Part of a small language model's weights: width 256, tied embeddings.
Each number is 500 + 50 x the weight over its row's rms, rounded and kept within 0 to 999. Layers, rows and columns count from 0. Numbers have three digits each. The size before them is the row's rms in percent of the matrix's.

# layer 3 MLP up, 1024x256, rms 0.21, rows 622-672, columns 0-127
099:482531518561534513461544483421550487535467483467480540447541540413438495490518516581487536590579603422494406529548479598509492478542438486457512541422471562534430498415598504370542599480539351506466531508580504457538487560585449545388475441524481482547473538571457535487439439492526516527550536524568445596486496552496429453528458527497521440550443602543479673477449509477512500487415
103:557543512470527515499498512395516526425540482608477598495535476502422477489523520515576480534496501608443539563524487488485509545445517465506490584518519526418432477524527547471686462447547553529510492533478495450430560503506480508555426532516521432494462549542508457395550452594523570569484483501523556448491413514516575589515581476493537468510560458542422433475477463537535387541575
099:526459389516493488499553523505584534532549534529511419520436473499582426511478607501538497499543521532515514460515610516589516470534549512545483587611553458426427426477530558524503523449492444598500501367484498500608489535476517316461499433559414451505494537578550531509544515529509446545521438459465496475544512574585440484468463497518575461478615445452422472442425529523533552494480
094:439452480499548516507545334510572517450476507509474558481451525529512556501477496522547497571555485665452490458508443438485536529507534471481397438491510592532451515521525482498515483559526449507488462442505540538568467590469469485559466503412416551490615490497584462463446383518521479466566537398505485450517418449503473549460425514461547454600484514458491494459435554427478604498521
100:503475500440530563474460585508439469506546532599499658479555375525522549464489528516522454541511499400567481482526458487528452537517440532482478521472450523483483459556546509457558451458525510481524445565475519606531594495465486430492514519602509542424445536412504548571533478480466488543506480438530411567492503438423462506571525540487503526536487512440476482547492446458495491432483
104:471531553556527565527455452426520494558557576487475470513540515495487477454442544425457543483539583425504521545470499468446512474494543452495521442593548562459472544512425600522539486454475509552496394466552431618555412397444475476500470477493458473432543411491520492532559494508530418483461576381530548513465504451424435413523573563460563600537468508471514502472486517626524525528447
099:494535534514570520336506498514518579509490548509464534468475502568435501421450445494507543515514524472527480530580414491456462476592587518554566487607446473568504413534512531530528509541510459582504558567501445484528485502502519444490490448476534425501493408544430556489516453531473531547477559443479528525497560402560478525561426431570457390466491551524483640448501609466544531475481
103:484517476484510509525533562457484534526542565430506499533466475373497601472446511510491554538474478469461479514510500504488482472444511590574515430512409520632512527484512451540461499458488498496489454526412524531505523488504530493514510447493446501503562433542505463497495446531548484474516480561476538523478520601504519543578434487439535545448389550475568561456440505425485535498518
094:514455475538540479453479463438536507550492504562493477609486475536517522545475439421451416592559593499501492560537499430514494495500558572487619455522522544519497493391478587553517543497576573554425383585430481522424561467582555480584498505415527532508557477451480521554461553485461451517528547462498494538500444431619479516526542474499554518436490466548548553525542499469479462553580
100:462534575628560511538528528562546479485523560531595517472480530467519583451526520402466519504522443462456535534519452570513493545477492523446389491434473507556556531444525479389530537537526508402510506500489453464566483547528414444529508569512477416493457520562568478425464584528524509454469596528564474486459457531496521520484488419545519601479484582531494539512567506566483471464479
096:488588447383520544485489523451652465563493522545464485563392503543517473531475461365527435506518508472496502513533469432569521456445465538459515555433435489428495394482544555558557443570619504458584565498445501531444534535455532424480549540461530470523505454504510498592502525490460440555490558589490541455535495426487529564404471531581480520476609503446489485592525442602506543477497
093:539514531478442491469475549536433530486474443494589528445520454456517416575538473507539546550485589586450598422512564587460437467543604514569536426483494405470444524447498461535417511569435505483495452462473537552440499530547545504466486537474535500492565594488498543564557552549481482516442518490398523422473586458481540514490521472471476486433376519564601521552453542521520453628449
115:498529544530483499475525458532486486468467529428506410595578489473483467425473417483528555488471409562475556455524508530445566632512366515498519444447534504483554469540414452522400448636589404498444504467449432570488530444508447386454531458475486524473412469537514459483477495471470617535526397552396543468487554511520425465421526494417468526473491531466542519457539475541474433523493
098:489449587446464461440488581447491474549514409486508547475489571533517511547455537569513585486454552533476418569499499596529485504581418501522591524468518496487477449497481425556549529497446461516441414482454513510539427496458470510638528533565553594481454516426596476530475470431519483412452507460499512588547560398503488439555445458566545566484469443557485558536454615578481435492468
104:488435476522492557539600546513488538554476435440480523563466427457510523466562558484448463422616492493444495464416447545510364541490434404464557450465464441421485462495524375510459467575563525472459462517434587451485564474492572437559525541492566558502468421525590405473419521512467595524541458552464459494447583604512555460506370500492512580585449555505427514559550423449515543588534
093:481524440602509563422470566519473530456634546536441604472468549496586408412602497451526459547522500436493486442558472493468518435425568513578450578536480565442551439592515547531502386530524564527549465512481430567412516579477481481533623489511517526486439535385472446529480466487558479513481590476483551455562487544461586555558503493487572449545557572454633485545477517575545527558533
101:431412446469517463425522497497561458446559572469566566582610553520511452467548596545504565599486499474528466443524611462495499544551434556478529509382512452431490490489474451501468440499545533539554527482428557502538468502524567439490520539550500486590477490432634479527471444465514488480628548431423479456467506511548483441520555440531533470451533505512481377487576457577499440488482
095:464542480508524450500456502538548519549432486426528447604441521518512676530532481567456560530483551553442518531497396474606592455475487494418502514537505505461450567476515497476495503548541477399546535509543574477544551447579492429504551476484494577568439443594565506478526408555479472416502575471435407467506597566483498518574459539449434554471468571496390590494448557580536570469429
100:514458463526523504494508498538545565532511555517531458490451531491456430531478425327555508489561509519398463462417487569527511477555498446493516417422398401469468519475501388487402499512639527397496505572459509435488547524473528465483492530509560463564505524538440426504401454499534529511452517501470493491526424450486515523514415417490492513439488473499478555496455502494524516507552
100:496464548395513518496441503530531398447439479504578514505529556492435546594380464407526522534529488489446527441494501610450441415501438476419480464548560472384484561466559485504407448505538503528552562551586528461476407406482514537466445561453581492507445681472575491496522457457405418553431548467569594451448517503477401465527532519421471453465477477536522552517526419520534541514505
097:476438576497482517490525536464521572426528488489528482507493476493522511474518564500511565559490468607486498466394388584539551406489536530524457527444477582511562511556470484429534430564490553497517526511516570471602450524483469542510503462502592486563496456557343466458497564559582475520485463377401527466411566361481483507458420590522414444523482520577597508595482539455523435484481
097:515500447516465461538441498485482479471535484537511452526530534521441491377390511495514548546459470520532428433566533528447423472556546469461690475534576473465514498483497503492422532463573573407437444439517584556531519470482502463513399537558508567633500465473483570462483548458453498473495452532490543486423471537498497571554484596540539586501532542517443512524541499471432532467487
099:443401595556569548580482535546520412488416500528522560499550570534446490563533554468457434543508434600512568525559510491463460534532488586492541625605560497484493545428504465482500512459530417543479472536463520466392499364515475592465404492559534548633495503465594501446497486446486508550496451428499540480533532547525437502497428498550514533519453571420419423539493517487531572494468
101:476557458354520496440484477502450543554496511540495546554562530505629503381520507520494453507438559654463495406562595518495557597440534534523484516594473529544523545446524438512464435537541592479493520573499528467423493494467529488533497448462463470479546535538481580463490510522500490479396568540476474508494522469474457555576417456526515542485419497497538432543519446477520474397517
097:458530468451480484498535496519567638583528511499609398529532556647519533505467465536576597468418476579573430527462495648511421470428539435565573471486522436505467457559473533483529444549446420539540556453490477447573510597465527505520579389483481498554598529478514487542601538464541411431563534525559422423522450554577456570492481432512522430500566449535531491520555507460561488488549
097:529541443490446488470514543534461515499431531433532472473471559516462441503501493429503600426507571428449522413537492452458441535524453582533475472403573510474475541547512546568511482493484492569520476533514517508653526426475621520460408459481431521518489534579526463494474524551485504493490528493400642484458512429481553461435434496530455466493454461578468471556482537515480462445453
101:509510558412478519539579537586486504561526567577494465543483582472593541455470532450496543506545518469578496495556474515514444479503431554478486406502491449622497441566451437580539486522537629462576555502501461464502536452446487473500373488595539464506369504538524518586407500415486597513553525506492551381557517496383518538571512501503487534490472468533558471482511425520462428531438
094:467542517521441446523522448496464445416488575527461542467518449452418487439484460526421491607439421507528421478429580516502469462507530500539496441376494495451385419482419529460527523544567508438488465503461487506480519533512523604498555467454527470459427464493577591473571470499398535578519526516484435515454570481414563591523522579556531518616473583462403431437495483561486486545520
104:554443488586571476435499554450546536476507533482542490489419476541499333444446502516554521484531476577515494498483474458513544511562477512553481418430550503543396661412449531517446528551565497490467525561431500503475508526513474571475575555416542412482512391518450527456573523420473539518509607473494451459497500420575478396611536458485494464561344466488443591545598564462447505494522
104:476474457484480539478545504503657483511490434420494550459515549457533484484531472460527560544527477540481563500574483499439522430506471501516471447440430502648505555477480472551566529503414365484415491463520497446563509467564501510532533508491489592571426535450477442448441489482536491542476509525523502507405511484434537565483533535508505564409453444477530452580443474458494474441449
097:573486481534490502475466566449555484555441508520603371496540454531410551439603549550508580647433480510433488453562532434501496531524496440507508616503510483402526509564503361469529409442447430556463476531580554490484462391505537419510475468499428501562489521462542513547492544598448421498513515410424409487501548509535509469609545534512547495405479477463472399378458540505516446447462
100:469563494475508601495523515495505402507460537564492591520573458493616534567415512556440484461503526430464479498490461465493563471486410451486502493457581487559588496518471588555497475425498431437571420493423444467518480467491474487515485536527424471417429440493516488509483489532469581507464417524477518544490543544516481549446516451467490451579579516508516516571547463476426446412578
096:374530381455453549544544526539518507468469497485465400530492558458495429515438422555568474516493535459479563559409485466540513549519608434580447520455503479500502486465499505480470469474499458520492487498481597425528507332480433490429573410547456472500570452543578474651461485581528580511481565574387482580533492398410586567488502522497524451481468493526520507552514520595470436513513
106:541482499552412574552450377585521498560444434467543492451521515578536485572569484508495481517469501557523459501489454592575496517490467593535516504512572462507534539586616563524498481499452445543543467550473507454621438518466676489513423557484616501480466470499408446491443643588470486536487433510543455560492463475494443527548439468367507517495506466472531489498498525418444477430517
100:503486601416513482479502519375560507499606516456437485439574578491574538455472435640514424495500502512432477548440516441582496484476565531426512558585429519597443422457551578506520494438492525447586506479499456466502563552521442487477457594506516478567459521569498467535434502477442448504612514380501499585442482530488442465531495523645477494512556588503445596500478573495486446500425
101:527501522504538414483521437446490485583473509541509531483498471474520488472544488454460390448571583560566463476470546473601438606459565456456436538497437440427457599564459439506465473489546452482466442508606467404471423503441460544532599503562480501591433531486398429497507488548504516469459504605576482453508378438563433536534550463442556603570495449504427448474595520423536528571540
101:485481478501547592477538579552513590484554474477594506463481527512452576456473551453524564465479552571520574505539495466449483590489533527497570510522523528392528552537435529481541528623432463504574516553528519475435537507502495478531519548471465440460502432458594545456550480490576562518477502457539560514439493493414489492584468507538483504506528544558476494523476393513449484474465
097:570536533558541488506594534480495483574544551552538475514572529516483524491497503521526545451557443544501459419366584436481512512426480558447584489542507451477468608425461458414513537445532483556475569600641427554491435640469408472491465454362514481518529507518480536572414542493376438464429500420486407463496585494441401496563454439501498485391549480543478459551482468458532423521481
105:419511477510483536500501506558490483496547515484514498565528438512404631502467559459460541583506559445603519405617504571497551453445508554427513551645490492505533490422492524513512530478516511443499538492477465634524538489510531428540523523481483483526550508514511549540509458457488491559465484446505469496585484506521393592441543537442491579421538496515490541429424603487419475503531
106:433511501471441488547512470477503515456589559485475416422478469502430561488499443507491506539407487460459479472463504428522459449576526481465457498441558521472520514568476523584518548548501470567481482427530546443443548443449487498489496511515375502488485508442469473454438499458460496520528560538572457461479375439431502530470593485521544585406493543441507478522402490524522511477504
103:460442474529539475453489514386406444487541543579474524536430436420471512510500515526419494486516496511520559479464583421484465557523511385569532558525401538519472530438529437476454462467494555486435470546519470534452446645498510504525477501545488512559567516429527540422577559546580545516507499411458554546437471372517525556498467395502458399529473541538511506496423500422533522491523
102:454546453563423554452546516461472502534514642509524339420512526453532447544491526480457562522476572506418508435526436510420388525501493420510520449499557527563427478479479527495497529433547463491460442445526460566527447547566483402566557495534483599479534443529492480515501535510560418487526505425548376484524491567498485462464441509543490454423442543530508507555482395553505421517515
096:594483521432426524509428466478511548526521516427504565479523368543508466540597509537470443427562498508550473517543454499502525532510501519586499516402443573482479501538480537463502370539477488559633504516620517421453467530476549548507567554594397508501367426520483502512485384458550551441444514551463563458487514483433479445428518516507486471543499484429456515502476445428505504559466
103:486545479495497524620528560502455541519530571511455475577431565541485573500461544483501463498481409532460429573587476573616530459414598570509538429526422574465567463522500429563504481495461487496603475535533325563546503516569534487444561524505405457513506453472546553522504469561516492473536426470538513466531429513412480403407443502573574450474470529472594438474527441412501484435424
097:500478534439602541675468525506509469477473476372478524545524578496420457470536561567470576585355596460490506544457476444489497497437484483487462497460465452484441602436473514482501533542499554510448585553541489495390402493487499478516415407513550523526445566521364517495551555609479481430518483516530407502440533546527494537500546417585575529440498432449462489442477476547443461537498
094:542423486533477483520546525497539487530502481536489513533504600491454487493382521415466534502556438477555474528463493444498512504516521541487522469471527513458469518424471534597522530524510466456577523462515470504521451627452526440493497566477605513464469516569486500433419443510554546445548549492471553473581507439482511469467551437507524516444467507559575628423636529440483506462482
098:451544476566484510491485472444499399440520382575409478452579553456524454398512472524548487456511499459554515480457375544492485433531487500515415517587493506521529492495616450488565589476558434516522462473498425481616569618452529525569636456553575468480529482488406559567486503453521528486484541475468493543518504571542416409449450515558575410547449502547467592442490421577499482472408
100:467486486530508524481444516430493545464531541403472498557520506553583482476490467518482506567544557623506440524484560484532567469496505504454433475592417474524488465470522526428518435523647515459453462455479471501407467554446484548435533435572452486527456553543607477576495511520489415393533575470594488497525474484553497510473424480537608569515507460517460482532421554513608488473523
096:432543478511489499522478492530555557468570475422490493423595466486478558675431565471487529564474441524567590462403522503482561484542526510400531483451461547504504552568536427502514442479490481488421529451469538611519468514513604454491441551409482437467525514462554474508426486448543527496506513467506464486556452526542486566567608482519360564502435469439402590483483464424534543472495
108:533514521461514560598515583451472506430471506526605460505532526472523501570470486436558468492524579496604538461481608510532555422386487506443580493517487472454440490470490416514505471451583492533524524495547534499505410373479434514428467502508486484515476493504509526419503502452598480549578499487486407454415493476524533411558422500612481514494548423551530559485514612549545496543487
102:473559418573575448518434542486529508456420478527456486483454506417376455452488459494392441573527554428491487513433541481491496452613592429521505540502594470486484492418478474559434406552559498528529499509551482521424450459467517507470504442494553516452584404498521598558529531455564487403351390452534485476469471478559494505450523480522543538458460470504499523445527488543488470470537